From a checkpoint of a small transformer trained on Wikipedia: 11 layers, MLP 704 SwiGLU.
Each number is 128 + 32 x the weight over its row's rms, rounded and kept within 0 to 255. Layers, rows and columns count from 0. The size above them is the row's rms in percent of the matrix's.

# layer 2 MLP down (transposed), 704x256, rms 0.167, rows 267-301, columns 0-63
size [ 95  85  94  87 102  97 103 108  99  93  97 108 100  86  89 102 102  89  98  97 108  99 112  97 100  92 103  96 101 100 103 105 101  92  97]
[[127 167 137 114 134 120 114 153 172 182 147 135 212 105 140 101 125 184 170  83 197 206 118  96  79 122 125 131  85 129 138 178 152 165 108 105 131 119 132 171 177 158 112 107  92 124 118  90 184 130 163 111 156 141 128 116 152  87 136 125 158  91 100 115]
 [110 118 209  96 109 127 152 119 155 101 184 162  89  81 128 150 146 130  97 119  77  86 149 155  93 155 143 132 212 115 135  87  93 122 173 122 107 141  77 107  80 123 140 101 104 113 108  89 175 143  80 139 111 132 131  91 171 129 149 109 153  57 150 157]
 [123 121  86 125 181 126 137 124  55 147 133 140 154 126 120 102 135  76 124 137  85 123 160 114 194 126  63 133  67 108 101 116 142 121 159 127 119  53  67 146 141 161  31 123 119 141 148 157 123  92 148 118 110 159 111 182 124 133 125 103 143 162 138 162]
 [ 95  65 101 149 138 114 170 117 148 113 109 137 131 167 150 158 144 102 110 114 127  50 160 139 150 101 162 164 101 125 175 156 155 125 178 124 153 178 132 149 117 132 255 112 124 174  70 129 156 181 124 113  67 131 132 104 165 120 108 119 104 152 168 130]
 [116 125  45 144 168 105 146 109 107 146 183  61 123  80  92 115 119 122 164 113 125 155 132 186 125  68 100 170 160 179 186  98 148 149 145  91 133  86 113 140 186 140 203 163 181  89 192  88  96  72 104 122 122 114 142 107 133 127 165 128 222 151 118  75]
 [132 182  98 120 106 105 114  84 134 106 135 190 117 123 140  84 134 110 118 130  73 142 147  65 102 152 130 145 121 145 102 124  77 180 124 133 126 102 103  51 118 133  15 157 125 174 110 128 165  56 104 224 184 125 129 208 110 161 141 117  90 162 130 173]
 [125 122 138 157 129 105 173 115 146 134 167 111 159 193 138  93 186 176 162 144 139 103 209 162 142 112 124 180 144 162 143 144 118 161 124 115 142 151 175 121 127 201 201 110 160 137  66  75 127 152 117  73 121 143 110  96 121 114 104 139 110 109 142 183]
 [203 154 131 193 129 154 140 109 162 104 118 150 133 154  99 112 120 130 115 129 120 109 213  89 187  87 121 117 150 131 161  94  86 155 119 171 145 130 146 165  83 115  47 147  80 115  82 137 100 132 109  94  67 154  51  92 104 155 164 171 120 104 123  90]
 [118  80 120 124 159 160 121 123 116  96 142 134 118 111 130  86 155  61  97 104 168  84 102 146  54 131 134 192 145  87 140 195 179 184 177  77 103  94 182 149 127 134 133  81 135  89 171  94 115 142 150  83  98  82 181 138 163  75  98 132 131 101 108 110]
 [ 81 137 186 103 140 184 160 137  48 148 112 116 128 109 116  79 116 169 101 118 139 121 112 156 155 134 100 145 182  85 126 116 146 104 126  87 121 144 149 125 183 164 130 134 200 123 129 169 138 111 155 137 119 135  92  90  54 125 149 157 103 114 178 125]
 [ 87  62 135 157 124 152 109 137 133 130 150 113 106 203 161 165 148 141 103 159 118 123 158 150 123 106 164 118 135 107 125 158 144 115  95 120 137  83 157 113  82 149 255 113  90 131 183 164 166 108 118 126 134 164 138  88 110 109 124 102 107 111 135 120]
 [ 70 112 122 132 116 143 110 176 101 113 112 136 185 145 126 143 185 122  55 130  41 125 118 109 175 127 126  47 136 108 101 117  77 133  90 108 139  84 146 160 159 163 213 146 123 139  51 128 159 111 117 105 104 150 137 175 190 105  92 138 123  95 123 146]
 [158 144 126  95  93 125  71 122 150 158 103 108 179 172 160  87 163 118 107 118  52 140 126 177 108 128 109 136 131 104 170 132 232  95 139  86 115 112  91 108 138 130   0 104 124 107  75 148 126 116 122 119 109 116 154 119 153 138 144 162 168 149 174 134]
 [176 168 106 124 160 128 125 143  63 131  83 100 118 162 103 105 131 162 105 144 166 107  95 143 102 129 129 157 120 130 126  69 221 118 155 135  85 151 101  90 174 112 134 144 161 161 146 151 112 131 132 111 100 156 118 129  72 125 156  99 158 199  43 168]
 [147 169 127 125 131 135 186 106 125 127 160 126 126 108 137 109 138 113 120 129 129 144 148 154 166 148 151 140  98 125 149 140 121 145 119 140  76 110 178 111 140 178 255 143 171 157 156 172 123 100 103  95  96 119  84 185 105 148  79 124 143 160 102 115]
 [ 84 142 131 128 140  90 133 186 165 141 161 134 162  88 127  98 106 136 154 153 164 206 157 100 113 106 132 151 116 134 135 139 129 108 102 167 184 137 149 133 100 163  90 178  93 157 137  32 146 111  84 121 129 122 144  99 171 135 133 146  86 210  85  93]
 [149  78 156 117 159 153 144 138 121 119 139 118 139  61  55 141 120 100 153 104 129 132 122  93 130 190 102 180  89 134 101 130 117 169 178  88 139 212  83 128 151 104 120 136 146  93 175 158 145  71 154 139 149 200 115 134  98 128 141 103 120 152 130 105]
 [137 144 201 140 111 138 148 178 149 137  95  98 135  85 108 180 179  98  87 174 188 160 108 136 182 119 125 116 108 115 106 150 156 163  56 128 181  73 192 124 110 154  40 131 146 157 154 133 153 169 124 155 150 122 132 112 124  79  83  92 145 137 158 158]
 [150 141 113 153 160 107 153 124 125 139 115  74 145 126 101 126 105 140 169 124 114 148  60 125 118  80  79 135 120 129 127  92 157 147 133 137 150  94 160 149 105 136  36 155  79 164 118  64 110 130  41  97 146 120 146  77 108 124 141  97 117 146 113 199]
 [102 110 137 109 165 139 112 124 153 119 126 109 149 174 132 149 147 118  73 160 114 139 113 107 163 110 151  86 144 109  78 138  34 127  82 112 131  99 147 131 119 140 242 163  92  86 112 134 132 160 139 123  94 174  97 126 136 115  60 133 117  88 142 152]
 [111 184 120  84 139 107 148 176 170 137 140 122 147 131 103 165 127 174  95 131 163 191 134 193 148 182  77 147 121 153  98  93 143 111 148 122 105  91 165 143 151 119 168 101 134 151 111  33 150 133 144 155 135  48 169 116 110 110 148 163  91 116 162 151]
 [143 123 127 125 221 143 167 128 149  91 132  88 127 170 164 122 111 149 105 145 124 126  96 180 101 136 139 126 189  94 133 129 173  67 108 136 102 148 119 198 153 123 227 123 134 133 140 114 170  99 129 115  94 117 111  60 127 173 136 125 115  98 111 156]
 [162 111 107 123 145 161 151  72 122 116 139 138  82 201 185 120 131 113 127 148 183 158 184 125 162 134  97 126 158 139 133 164 133 134 121  92 135 149 153  94 159 111 197 153 128 125 178  92 142 142 108 137 136 146 103 144 142 149 114 147  85 110  98 115]
 [134 141 117 115  79 149 104  97 163 165 190 147 126 143 156 135 168 110 149 135 153 103 206  89 133 125 130 103 133 110 108 144 110 158 176 130 129 198 116 129 116 151 170 134 129 161 113 108 160 154  71 140 135  98 122 134  96 129 124 137 169 195 105 140]
 [ 95 141 215 166 108  99  77  86 146  61 118 103 140 149 148 151 100 118  48 139  98 115  67  87 131 164  98 100 161 163 131 139 101 189 149 126 134  86 125 117 149  86 111 101 156 130  87 176 125 138 145 100  46  77 121 150 156 183 164 106  95 120  96 142]
 [153 148 180 112  71  72 178  93  90 118 141 123 105  61 136 153 167 192 171 148 132 156 107 154  93 118 121 173 125 125 128 111 139 126 185 167 160 145  88  65 147  94   0 140 116 114 134 151 124  83  73 149 156 147 140 119 149  82 161  87  81 100 161 144]
 [ 97  96 102 163 155 116  83 147 110 121 121 128 152 180 102 130 165 151 122 149 135 172 113 158 147 129 121 174 108 115 152 119  87 160 117 111 131 125  67 157 176  88  70 167 128 146 142 126 114 112 131  92 124  64 186 114 116  89 193 123 101 160 108 171]
 [147 105 210 108  90 172 121 133 151  93  93 133  81 131 113 137 145 137  75  95 118 132 206 102 220 135  95 108 157 122 126 151 130 129 125 148 118  59 169 144 101 110   6  90 148 122 101 119  82 131  95 138 123 135 148 163 213 126  93 121  97 162 132 162]
 [184 137  84 101 113 136 155  97  80 166 134 115 188 164 137 115  78 112 171  79 130 124 145 116  76 122 143 158 103 150 110 127  88 132 121 118 100 155 137 120 137 125 151 124  85  92 122 155 159  99 148  82 144 130  93 144 167 164 166 159  75 109 115 210]
 [183  66  80 162 159 151  94 121  96  75  98  96 152 106 138 110 128  95 105  80  78  95 132  61 129 117 142 130 106 127 124 149  98 148 121  92 136 134 120 140 117 142 170 117 129 121 125 126 126 181 167 165 105 115 148 114 125 111 131 134 160 103 124 152]
 [176 101 134 150 128 110 131  94  88 105 107  70  98 103 177  70 109 139 165  96 128 181 112 117 152  80  94 141 148 158 126 105 177  79 143 116  71 161  58 133 118  84  86 134 140 154  93 176 127  89 113 142 151 191  94 122 160  97 148 131 125  88 115 184]
 [151 166 119  87 120 131 111 154 142 157 139  69  40 107 167 124  95  59 152 227 169 115 159 124 116 114 149 119 138  63 194 142 146 115  88  56 102 110 120  89 116 109 151 162 103 135 117 190 110 183 101 107 121 118  88 136 123 104 158 146 170 115 158 104]
 [145  90 193 129 142 166 127 129 133 128 181 189 170 117 145 138 135 165 107 123  80 111 127  78  94 193 128 127 166  91 123 108 140  95 172 162 161 128 178 145 124  81 111 148 159 124 113 192 158  98 141 196  93  91  93 127 142 174 110 171 116  98 140 156]
 [106 144 157 134 128 131 107 129 115  98 127  97 148 121  71 114  82 126 118  87 146 121 116  94 174 124 122 150 133 133 127 154 132  79  58 133 131 127 179 156 139 169 182 135 147 181  73  66 176  93 111 132 122 157 186 129 167 167 105  87 128 124 119 163]
 [150 127 112 131 135 131  72 164  84 166 109  92 113 165 110  82 174 112 116  95  49  92 111 148 107 166  76 141  68  92  96 166  43 128 102  84  67 132 124 156 179 108 162 168 141 100 155  95 159  43 168  98 125 149 144 167  96 140 109 156 128 161 125  90]]
# layer 2 MLP gate, 704x256, rms 0.18, rows 268-302, columns 0-63
size [ 86 117 104 103 105 108 104  98  90 105 136 114 100  98 104 107  85  97 113 104  99 118  97  96  96  99 101  96 104 103 104  94  87  96  99]
[[111  77  95 116 146 169 173 174  99 186 136 147 176 140 190 129 161  74 158 130  87 138 137 174 171 125 130 198  54  79 127  44 159 149 103 111 119 127  88 146 147 156 146 107 119 141 121 159  83  86 130 100 151 102  93 149 108  94 136 141 130 131 144 125]
 [135 112 217 183 105 113  96  90 118 190 120 100 132 181 121 115 140  84 102 123 152 106  85 123 176 129 108 119  75  99 172 181 106 117 147 138 126 140 128 185 180 153  97  95 160 119  82  75 150 167 141 137 162  82 104 142  89 163  92  85  97 174  66 120]
 [142  90 115 151 103 103 120 189 164 117 100  57 127 101  87 103  91 143 127 106 170 136 106 154 151  38 124 177 126 138 148 145 137 104 127 130 133  83 171  88  84 151 118  96 134 164 131 138 155 125  64  83 120 114 132 129 136  89 144  84  87  99 178 110]
 [ 44 106  72 107 164 106 134 118 126 102 201 120 111 129 148 129 178 197 122  62 115 176 118 173  71  71 149 156 154 161 174 132 170  71 176 125 142 144 182 128 151 130 138 132 176  89 150 159  96 129 128 126 100 109 123 124 154 147 145  98 185  75 134 132]
 [155 120 162 114  98 101 143 121 174 128 172 168 163 139 115 170 110 132 107 143 122 154 119 131 108 140 137 104  93 145 139 130 107 156 116 115 115 144 181 110 109 154 133 143  89 179  61 194 140 176  92 119 160 170 149 148 159  70 139 138 110 160 176  86]
 [183 194 120 148 102 120 173 160 158 132 109 130  58  97 168  84 148 179 141  86  90  98 160 137 173 100 147 139 158  90 137 162 105  99 107 125 164  83 130 104  98 156  70  92 149 131 181  68 107 147 147 135 138 157 138 101 190 134 123 110 110  87 120 171]
 [109 119 124  99  71 132 131 110  91 142 118 158 124  46 106  86 100 152 115  89 179 138  97 134 153 177 126 177 115 130  83 136  71  81 165 123 129 132 128 139 168 132 146 122 174 113 113 132 129 136 138 140 176  94 173 118 149 135  97  94 130  98  89 187]
 [127 171  77 106 103 158 155 138 145 191 123 137 153 133 115  98  85 113 134 125 151 118 125  77 132 140 151 154 123 149  86 128 146 118 188  59 146 167 102 104 102 179 159 166 144 140 164 122 132 100  80 131 108  90 150 141 103 120 210 139  99 130 133 100]
 [ 74 128 135 148 105 100 127 144 169 158 103 180 136 217 130 131 168 141 108 103 135 137 182  65  82 107 120 135  87 166 208  63 139 123 175 178 151  71  75 185 117 134 186 152  63 131  86 137 142 177  55 157 159 119 102 171 139 138  85  84 195 162 135 101]
 [ 58 178 158 182 108  84 107 151 137 128 125 125 118 161 154 132 101  73 168 105 108 130 126  79 152 126 149 110 178 119 148  98 124 144  82 168 151 143 109 138 127  96 139 141 163 128 134 107  39 129 175 104  73 159 126 100  88 105 145 156  93 130 141 151]
 [168 152 134 140 140 126 202  27 156 154 216 125 111  93 157 119 158  97 132 149 129 145 133  81  89 176 124 134 120 119 159 110 141 128 129 144 164 147 110 175 134 138 216 109 154 125 132 156 154 114 143  77  99 155 102  58 111 160  69  97 151 133 147 121]
 [140 115 141 217 125 147 114 148 146 176 124 154 110 132  81 150 151 104 129 124 163 112 142 149 163 108 133 107 146 156 107 141 178 136  82 147 134  52 131 145 173  67 100  88 142 118 122  85 131 173 138 169 129 115  54 133 102  76 100  98  95 136  80 134]
 [104  70 102 149 174 100  88 155 144 160 168 140 179 133 150 190 138 121 149 105 109 150 164  92  66 147 118 119 123 105  88 138 142  87 180 131 134 159 130 113  80 201  72 148  72 149 169 116 108 110 156 110  87 117 122 128 145 139 110 117 117 102 124  56]
 [115  52 158 171 131 124 136 100 151 114 103 185 182 187  77 130 183 155 104 126 172 106  40 102 136  84 120 163 132 195 125  66  54 126  98 127 149 139 163 154 128 186 192 173 137 134 142  98 174 159 114 137 104 132 135 102  89  83 151  78 158  73 166  45]
 [ 75  93 106 214 143 121  83 167 168 117 130 160 120 140 157  92 138 120 162  90 170 165 158  98 108 101 133 159 144 126 100 136 156 115 109 104  95 100 109 125 142 138 132 169  74 148  93 129 170  89 167 153 164 163 118  76 165 135  70 109 105  97  97 129]
 [166 104  77 104 131 139 180 153 115 145 112 176 109  73 133 132 156  76 190 131  90 155 169  86 118 178 104  88 114 141  88 128 162 171 143  22 142 140 136 140  92 148 112  88 106  94 121 170 115  85 128 137 124 147 112  68 113 141  60 119 147 111 109 153]
 [122 144  94 115 140 126 105 112  80 149 151 142 105  97 113 142 141 115 115  38 118 113 161 125  83 129 130 124 133 114 170  85 136 102 176 151 136  68 156 178 175  95 158  85 135  90 111 114 163 108 137 147 108 101 127 152  78 171  96 142 218 144 145 107]
 [ 79 102 144 135 186  85  99 105 134  73 136 154 137 115  80 131 147 124 142 146 125 180  75  90 136 148 141  63 116 176 121 145 127 102 192 128 138 190 153  89  64 155 119  88 104 155 143 106 160 146  67  96 132 147 213  49 105 169 130  87 114 130  68 109]
 [165 136 112 166 123 124 194  49  92 174 122 172  98  98 138 122 139 104 131  89 173 148 137 127 130 118 102  99 165 123 111 104 108 166 108 134 137 154  99 168 115 155 180 202 124 147 165 224 117 119 119  98 137 123  99  77  93 143 105  84 128  97  97  97]
 [140 178 182 154  88 146 118 145  92 131 104 128 110 152 171  58  86 105 142  85 171 126 134 129 112 172  73 140  71 133 105 114 175 129 121 123 123 127 159 101 127 101  98  83 128 103 169 139 151 128 112 151 123 120 186 112 155 108 172 163 118 134 127 170]
 [131  96 147 112 131 148 129  96 120 105  38 126 117  49  97 164  89 153 134 129 162 114 120 119  29 161 141  65 110 187 106  87 114 128 115 135 117 136 172 102 174 115 111 153 134 163 114 151 122 133 112 161 144 144 108 122 131  50 156 138 190 105 126  88]
 [167  92  77 192 185 108 173 105 121 115  86 140 145 121 106 165 162 101 181 165  97  96  68 212 151 119 143  64  92 102  59  86 154  98 156 111 154 115 121 139 102 113 125  82  81 169 127 155 141 120 104 130  90  98 201 137 108 127 105 145 146  97 130 100]
 [124 148 169 123 149 116  89 145 163 158  87 143  84 126 149 151 131 176 127 104 100  79 148 104 144 138 177 138  60  79 144 145  88 100 133  92 187 117 192  93 192 129 108  63 119 113 146 136 163 105  87 112  70 116  96  69 130  96 142 130  83 178  93 177]
 [127 108  55 130 104  83 154 125 140 104 106  95  64  99  76 126  69 115 164 154 182  85 120 101  91 129 117 102 174 155 154 143 111 110 184  98 119 106 135 113 130 137 122  93 114 160 148 148 157 169 124 146 114 120 153 156 158 133 165  91 167 164 155  17]
 [154  81 135 159  64 132 159  85  85 149 122 140  78 111 131 142 175 133 134 109 139 152 155 161 120  59 158 168  86 136 130 143 192 128 146 142 172 116 142 166 160 156  98 130 120  91 109 152 160 120 113 101 190 124 147 222  99 129 150 133 148  76 180 139]
 [160 135 153 105 129 118 104 135 136 143 119 142 111 157 104 136 140 140 118 113  67 134 119 134 189 144 138 182 134 163  80 124 102 115 130 127  94 165  92 123 106 157 169 125 159 143 175 164 170  91 142 154  79 135 126 200 137  97  95 133 155 137 185  92]
 [163 136 150 173 126 160 138 133 101 100  85 130  94 145 114 153 152 121 144  91 137 131  89 131 118 122 189 164 125 154 121  75  99  79 124 172 132 100 155  65 133 133 151  72 111 133 153 139 135 180 105 108 148 107 138 174 158 135 139 149  88  58 147 174]
 [183  91 176 114 184 125 202 143  62 131 160 172 131 153 171 139  90 126 221  79 151 117 117 110  87 115 171 193 130 116 143 124  90 116 156 160  98 138  83 155 132 119 135 132 105  77 147 132 180 141 164 119 200  73 107 160 132 141 122 112  89 159 158 151]
 [145  69 123 113  84  76 184 125  90 131 116 125 126  91 135 167  92 174 147  71 114 144 113 162 104 149 132 107 107 114  99 131 145 126 134 144  98 160 127 197 104 161 116  88  98 128  91 112 141 113 144 160  79 111  68 119 118 137  99 193 166 150 145  52]
 [103 145 133 172 114 133 177 165 150 174 142 158 141 138 117 134 137 178 136 182  82 132 119 218 124  80 111 135 188 152 176 155 124 113 108 115 145 100 153 122 118 165  80 144  90 153 209 102  83 112 187 159 139  42 154 153 133 159  50 117 124 175 133  85]
 [181 113 166 122 165 137 113 100 114 106 188 116  84 164 157 101  73  95 108 255 167 110 154 146 102 139 150 121  85  72 168 123 111  95 116  65  82 107 156 158  72 108  89 124 100 137 149 118 108 159 117 150 102 144  81 125 137  97 114 165 209 126 127 125]
 [ 82 107  96 118  97  76 144 158  78 171 159 146 125 107  55 116 150 137  98 216  74 206 134  61 183 119 151  80  78 117 105 129  95  83 165  72 115  91  53 169 126 164 207 113 143 177 141 124 153 142 124 150 111 176 124 133 133 135 117  94 105 140 134 153]
 [150  98 121  68 185 136 120  82 142 169  75 111 119  71  79 122 160 147 150 149 140 150 121 156 102 178 109 102 110  53 164 139 166 154 177 145 123 130 140 110 167 167  88  88 175 166 120 123 127 156 135 125 151 109 143  97 143 123 147 113 150 158  94 100]
 [120  30 150 153 130  68  98 113 138  83 179 149 123 147 149 140 151  73 150 106 110 125 144 131 142 155  74 130  77 132  96 196  49 151 135  67 153 147 175 120 141 134 169 170 138  92  89  94 121  96 185 121 156 122 167 139  79 131 112 157 187  73 101 109]
 [100 118 150 123  95 153 145 104 147 102 111 141 147 153 131  99 113 151 177  72 176 153 132 136 175  94  71 186 149 108 133 152 118 156  29 116 122 125 172  85 156  97 109 137 161 145  95 105  96 142 150 100 103  81 115 105 120 135 171 134 181 123 122 114]]
# layer 2 MLP up, 704x256, rms 0.181, rows 268-302, columns 0-63
size [ 84 107 100  98 106 102 102 102  92 103 135 111  96  98 101 104  89  96 113 103 102 123  95 101  97 101  97  92 102 102  97 104  91  98  97]
[[112 145 120  81 119 102 121 117 141  74 124 145  75 125  46 130 173 136 109 105 179 132 138  87 140  80 134 125 190 141 166 154 130  89 179 229  89 101 111 102 108 141 167 144 108 102 129  98 135 159 116 156 109 148 149 101 171 187 209 132 133 122 154 141]
 [131 125 130 198 166 118  81  78 177 146 189 142 124 187 130 123 119 159 117 115 149 104 107 124 142  82 152  94 128 164 196  95 120 127  94 122 136 174 176 125 128  84 132 109 122 163 113 126 136 177 135 115 135 108  87 125  83 169  83  94 163  89 182  78]
 [ 98 186 138 126 158 156 139  70 108 141 143 194 145  98 173 161 176 140 157 118 104 105 169  92 123 204  90  82 118 115 104  90 115 169 120 104 156 165 104  93 177 124 119 183 113  77 130 113 111  88 179 157 138 172 135 145  98 129 123 138 122 138 103 126]
 [ 98 128 138 138 186 146 162  98 156 143 183 113 127 161 131 150 131 139 116 112 154 167 177 162 153 113 222 119 101 171  95 145  76 128 154 153 113 133 159 222 151 177 119  76 123 110 181 123  99 174 142 106 120  99  72 124  82  87  83 136 106 113 168 144]
 [111 155 135 132  95  85 134 103 155 119 220 131 155  97 174 132 164 221 143 162 145 151 111 104 119 157  88 111 110 156  68  87 137 150 146  87  75 148 116  96 127 146 139 126  85 138  47 159 153 129 106 129 169 124 161 143 198  57  52 167 106 148 164 117]
 [ 91 110  87 100 105 123 113 158 137  92 168 128 181  94 180 129 121 102  79 153 115  78 161  63 167 144 114 173 114 156 110 145 114 155  69 138 116 124 163 141 155  95 118 119 113 169 181 127 179 169 139  70  97 147 118 115 130 115 150 149 142 143 141 142]
 [140  99 200 160  72 149  76 169 109 132 147 139 110 132 195 170 136  94 107 119 135  90  70 112 115 107 107 105 107  87 100 141 172 146 140 173 131 164 107 157 182 144 146  87 190 108 114 145 166 100 130 190 172 152 132 146 170  96 102 127  82  98 122 173]
 [133 135  83 137 133  94  98 104  76 134 172 145 130  82 155 123 182 133 116 136 190 110 125 202 131 114  84 121 120 115 127 130 146 198 164  88  99 132 171  99 136  89 115 109 151 196 131 126 129 160 148 137 118 106 184 167 147 135  75 159  98 157 134 133]
 [187  92 137 138 133 104  71 143 116  54  91  94 116 130 128 172 174 124 103 132 108 123 130 120 146 128 186 151 120 130 155 155 100 111 133  97 136 127 143 133 175 100 100 114  96 105 151 135 136 143 177 119 171 119 118 174 136 166 113 150 152 140 163 150]
 [125 148 115  99 156 175 126  92  50 116 143 102  98 128  89 144  75 132 140 124 117 181 171 162  97 150 141 132 110 190  85 158 122 122 105  69  72 166 136  70 119 164 134 114 150 154 124 119 151 106 132 127 156 129 150 148 134 130 115 127 158  65 163  61]
 [ 80 117 142  90  63 136  38 191 119  89 110 149 155 164  98 148  97 150 125  89 108 122 178 133 124  78 155 116 124 177 128 198  93 148 104  98 136  99 180 111 129 144  94 133 138 136 108 100 120 159 179 189 109 145 134 175 158 128 157 155 132 100 140 113]
 [183 137 135  76 116 102  59 117 113 143  87 156 178  65 122 124 102 127 118 105 108  82 103  67 129 179 110 136 109 124 113 172 169 162 126 129 119 100 101 159 144 155 110 136 102 120  62 136  98 150  97 100 113 155 119 160  77 113 126  84 157 145  77 139]
 [101 138 142 185 112 137  94  97 189 154 149 118 161 145 137 156 183 126 208  93 125  99 127 156 108 128 120 107 111  99 137 173 110  96 151 160 148 131  84 129  68 117 167  99 120  94 125 128 163 120 131 162 144 144 115 155 149 152 125 140 112 139 158  88]
 [153 201 106 121 120 138 168 146 164 103 117 122  64 120 199 148 127  81 124 102 164 196 201 131 163 155 159 155 189 104 128 142 110 137 113 146 138 138 109 114  87  71  94  53 147 145 167 127  77  43 118 141 121  66 139 135 156 167 127 126  90  91  94 123]
 [190 136 154 118 119 161 134  94  62 130  95 139 100 140 123 108 145 144  89 120 137 105 160 184 133 183 139 155 175  77 129  73  90 120 139  90  85 129 107 121 159 159 127  79 112  98  54 107 103 104 170 132 122 116 123 160  70 104 126 165 148 105 153 116]
 [ 99 122  67  98 134 117 120 179 118 170 151 110 181  99  96 143 138 129 139 123  81 169 146  84  89 161 109 107  66 137 134 143 131 117 163 112 167  83 144 111 112 162 190 139 110 104  73 171  84 101 115 117 116 220 110  74 141 133 128  79 176 139  93 154]
 [151 141 155 150 111 100 160 116 132 139 136 110 116 108  58 111 156 142  68 239 159 118 132 156 132 131 140 109  88 166  68 121 135 141  85  95 205 114 146 104 130 151 135 123  95  90 149 152 160 180  99 120 122 156 127 116 107  78  95  98 111 203 125 173]
 [128 140 222 158  94 113 106 138 109 101  98  98  99 131 134 105 132 176  90 100 112 171  90  77 117 179 146 113 122 103 143 115  83 120 122 127 113 140 113  92  91 158 114 107 131 109 150  59 181  40 129 126 168 141 151  88 135 123 107 177 141 133 139 116]
 [ 84 102 157  89 124 138 101 229 162  76 127 125 130 174 166 103 129 101 153 103 126 126 148 127 153 138 141 124 114 152 126 140 114 128 127 117 160 110 178 113 142 199  76 116 115  98  78  92 172 148 104 177 105 146 106 153 157 113 124 180 143 127 143 174]
 [158  86 140 140 129 124 107 146 146 176 128 144 131 104 104 144 108 123  98 128 117 144 102 145 227 131 187 146 154  99 110 147 139  65 116 120  60  94  84 105 105 118 139 127 167 101  64  80 115 124  99  90 145 140  81  67 186 115 185 133 167 173 121 170]
 [181 149 172  67 106 143 162 159 138  99 125  86  86 148 159 108 139 125 189 125  78  45 153 152 148 110 116 159 125 125 109 124 170 124  95 124 128 112 189 151  92 129 144 160 164 127 120 166  97 123 166  91 134  60  96 102  73 182 183 126 129 114 123 122]
 [115 201 171 128 120 149 140 138 137 145 158 128 140 150 174 161 131 121 161 147 107 139 208 127 131 148 135 140 147  62 134 174  85 113 103 126 133 113 120 146 135 200 133 185 114 113 114 115 163  49  97 110 147 120 148  87 195 108  97 150 106 126  90 150]
 [112 100  75 118 115 121 142 140 143 113 110 126 167 128 143 158 146 116 137  83 135 123 120 143 166 105 161  87 139 143  66 159 147 143 191 110 138 136 196 145  84 113  98 148 120 132 117 136 146 160  67 162 129 163 139 135 164 182 141  89 146 171 160 148]
 [133 142 159  96 165 132 126 121 162 126 109 158 162 106 133  97 113 144  95 111 100 105 118 134 191 181 156 120 123 191  84 103 124  93 139 119  77  97 143  82 171 122 165 147 173 158  51 196 170 114  64  92  24 104 134 157 125 160 179 147 134 165 111 122]
 [101 163 129 136 148 104 142 110 122 180 113 128 109 148 193 134 113 139 168 168 131  90 146 155 128  88 134 134 145 117 122  81 130 161 154 136 143 165 134  84 176  95 111 103 182 106 117 137 225  62 104 121 132 136 147 136 133  94 152 229 137  88 142 116]
 [133  75 151 128 144 124 125  98 150 129 183 143 162 156 121 118 169 180 147 112 131 158 142  98 110 115 171 119 173 132 130  95 131 153  63 108 147  86 128 136 162 103 126 175  13 109 193 131 118  80 147 150 104  60 137 169  88 151 146  76 105 154 125  73]
 [131 144  88 103 185 142  65 119 137 131 176  98 171 161 205 119  98 108 157 149  80 125 109 136  92  76 136 173 131 156 133 137  91 103 131 149 154 119 110 140 138 147 165 126 153  71 111 140 106 176 104 129  56 156  99 141 134  90 106 119  80 164 102 170]
 [140  44 134 127 211 114 196  89  85 140 152  87 184 159 165 152  90 153 175 124 148 114 132 120 117  88 114 136 142 170 113  85 116 145 103 102  90 106  88  70 120 147 136 125  66 138 118 181 169  98 123  79 144 113 158 121 139 179 105 139  98 133 100 202]
 [143 129 178 153 159 144  95  50 149 149 230 102 210  95 145  88 119 122  91  84 132 134  87 108  79 166 138 133 146 132 178 138 137 158 102 152  99 137 145 175  86 136  97 142 110 104 141 123 158 133 108 131 112  97 123  97 116 153 192 155 137 149 110 153]
 [107 158 158 147 135 159 169  97 145 128 148 169 121 163 135 101  76 153 185 151  97 135  98 175  98 152 126 114 121 127 166 139 137 155 118 147 162  62 169 146  89 146 130 128 141 115 120 142 138 110 122 135 154 141 103 135 133 119  82 130 140 198 137  73]
 [140 176 141 108  92 146 136 125 162  64 195 194 119 144 152 108  91 151 124 202 146 127 150 137 152 135 135 151 175 153 150 159  75 153  81 104 122 132 214 137  74 114 129 172 160 172 139 143  98 174 101  70  90  98 107 178 151 156 100 106 145 136 183 127]
 [158  89 150 132 171 142 165 140  99 161 135 152 130 156 158 118 113 184 103  99 117 138 109 104 127 184 129 179 172 141 124  85 138 113 139 162 109 133 187 156 111  86 143 129 134 150 124 159 155 110 162 185  72 117  72 113 145 161 100 147 140 153  84 145]
 [111 101  94 124 119 107 140 153 111 129 148 151 137 132  53 126 144 194 126 160 132 160  87  62 140 131 121 160 123 111  82 108  93 134 165 124 117 114  59 124 161 114 184  86 171  80  95  97 119 113  75 138  85 137  90 121 150 145 156 115 138 128 154 231]
 [118 112 137  93  89  87  93 125  92 122  76 113 149 118 117  90 166 145 119 100  79  97 140 133 106 139  73 157 106  97 149 146 105 124  84  49 153 126 157 113 160 154 156 142 146 102 180 100 150 134 148 108  88 152 138 199 108 127 102 114 158 152 111 153]
 [119 123  90 111 128  81 165 135  68 112 156  60 103 144 169 107  96  88 112 137 122  75 145 100 109 103 180  89  49 123 121 130 117 166 128 106  47 102 128 103 171 151 132 134 144  82 164 119 108 148  73 116 157  93  86 158 102  81 107  44  47 157 121 100]]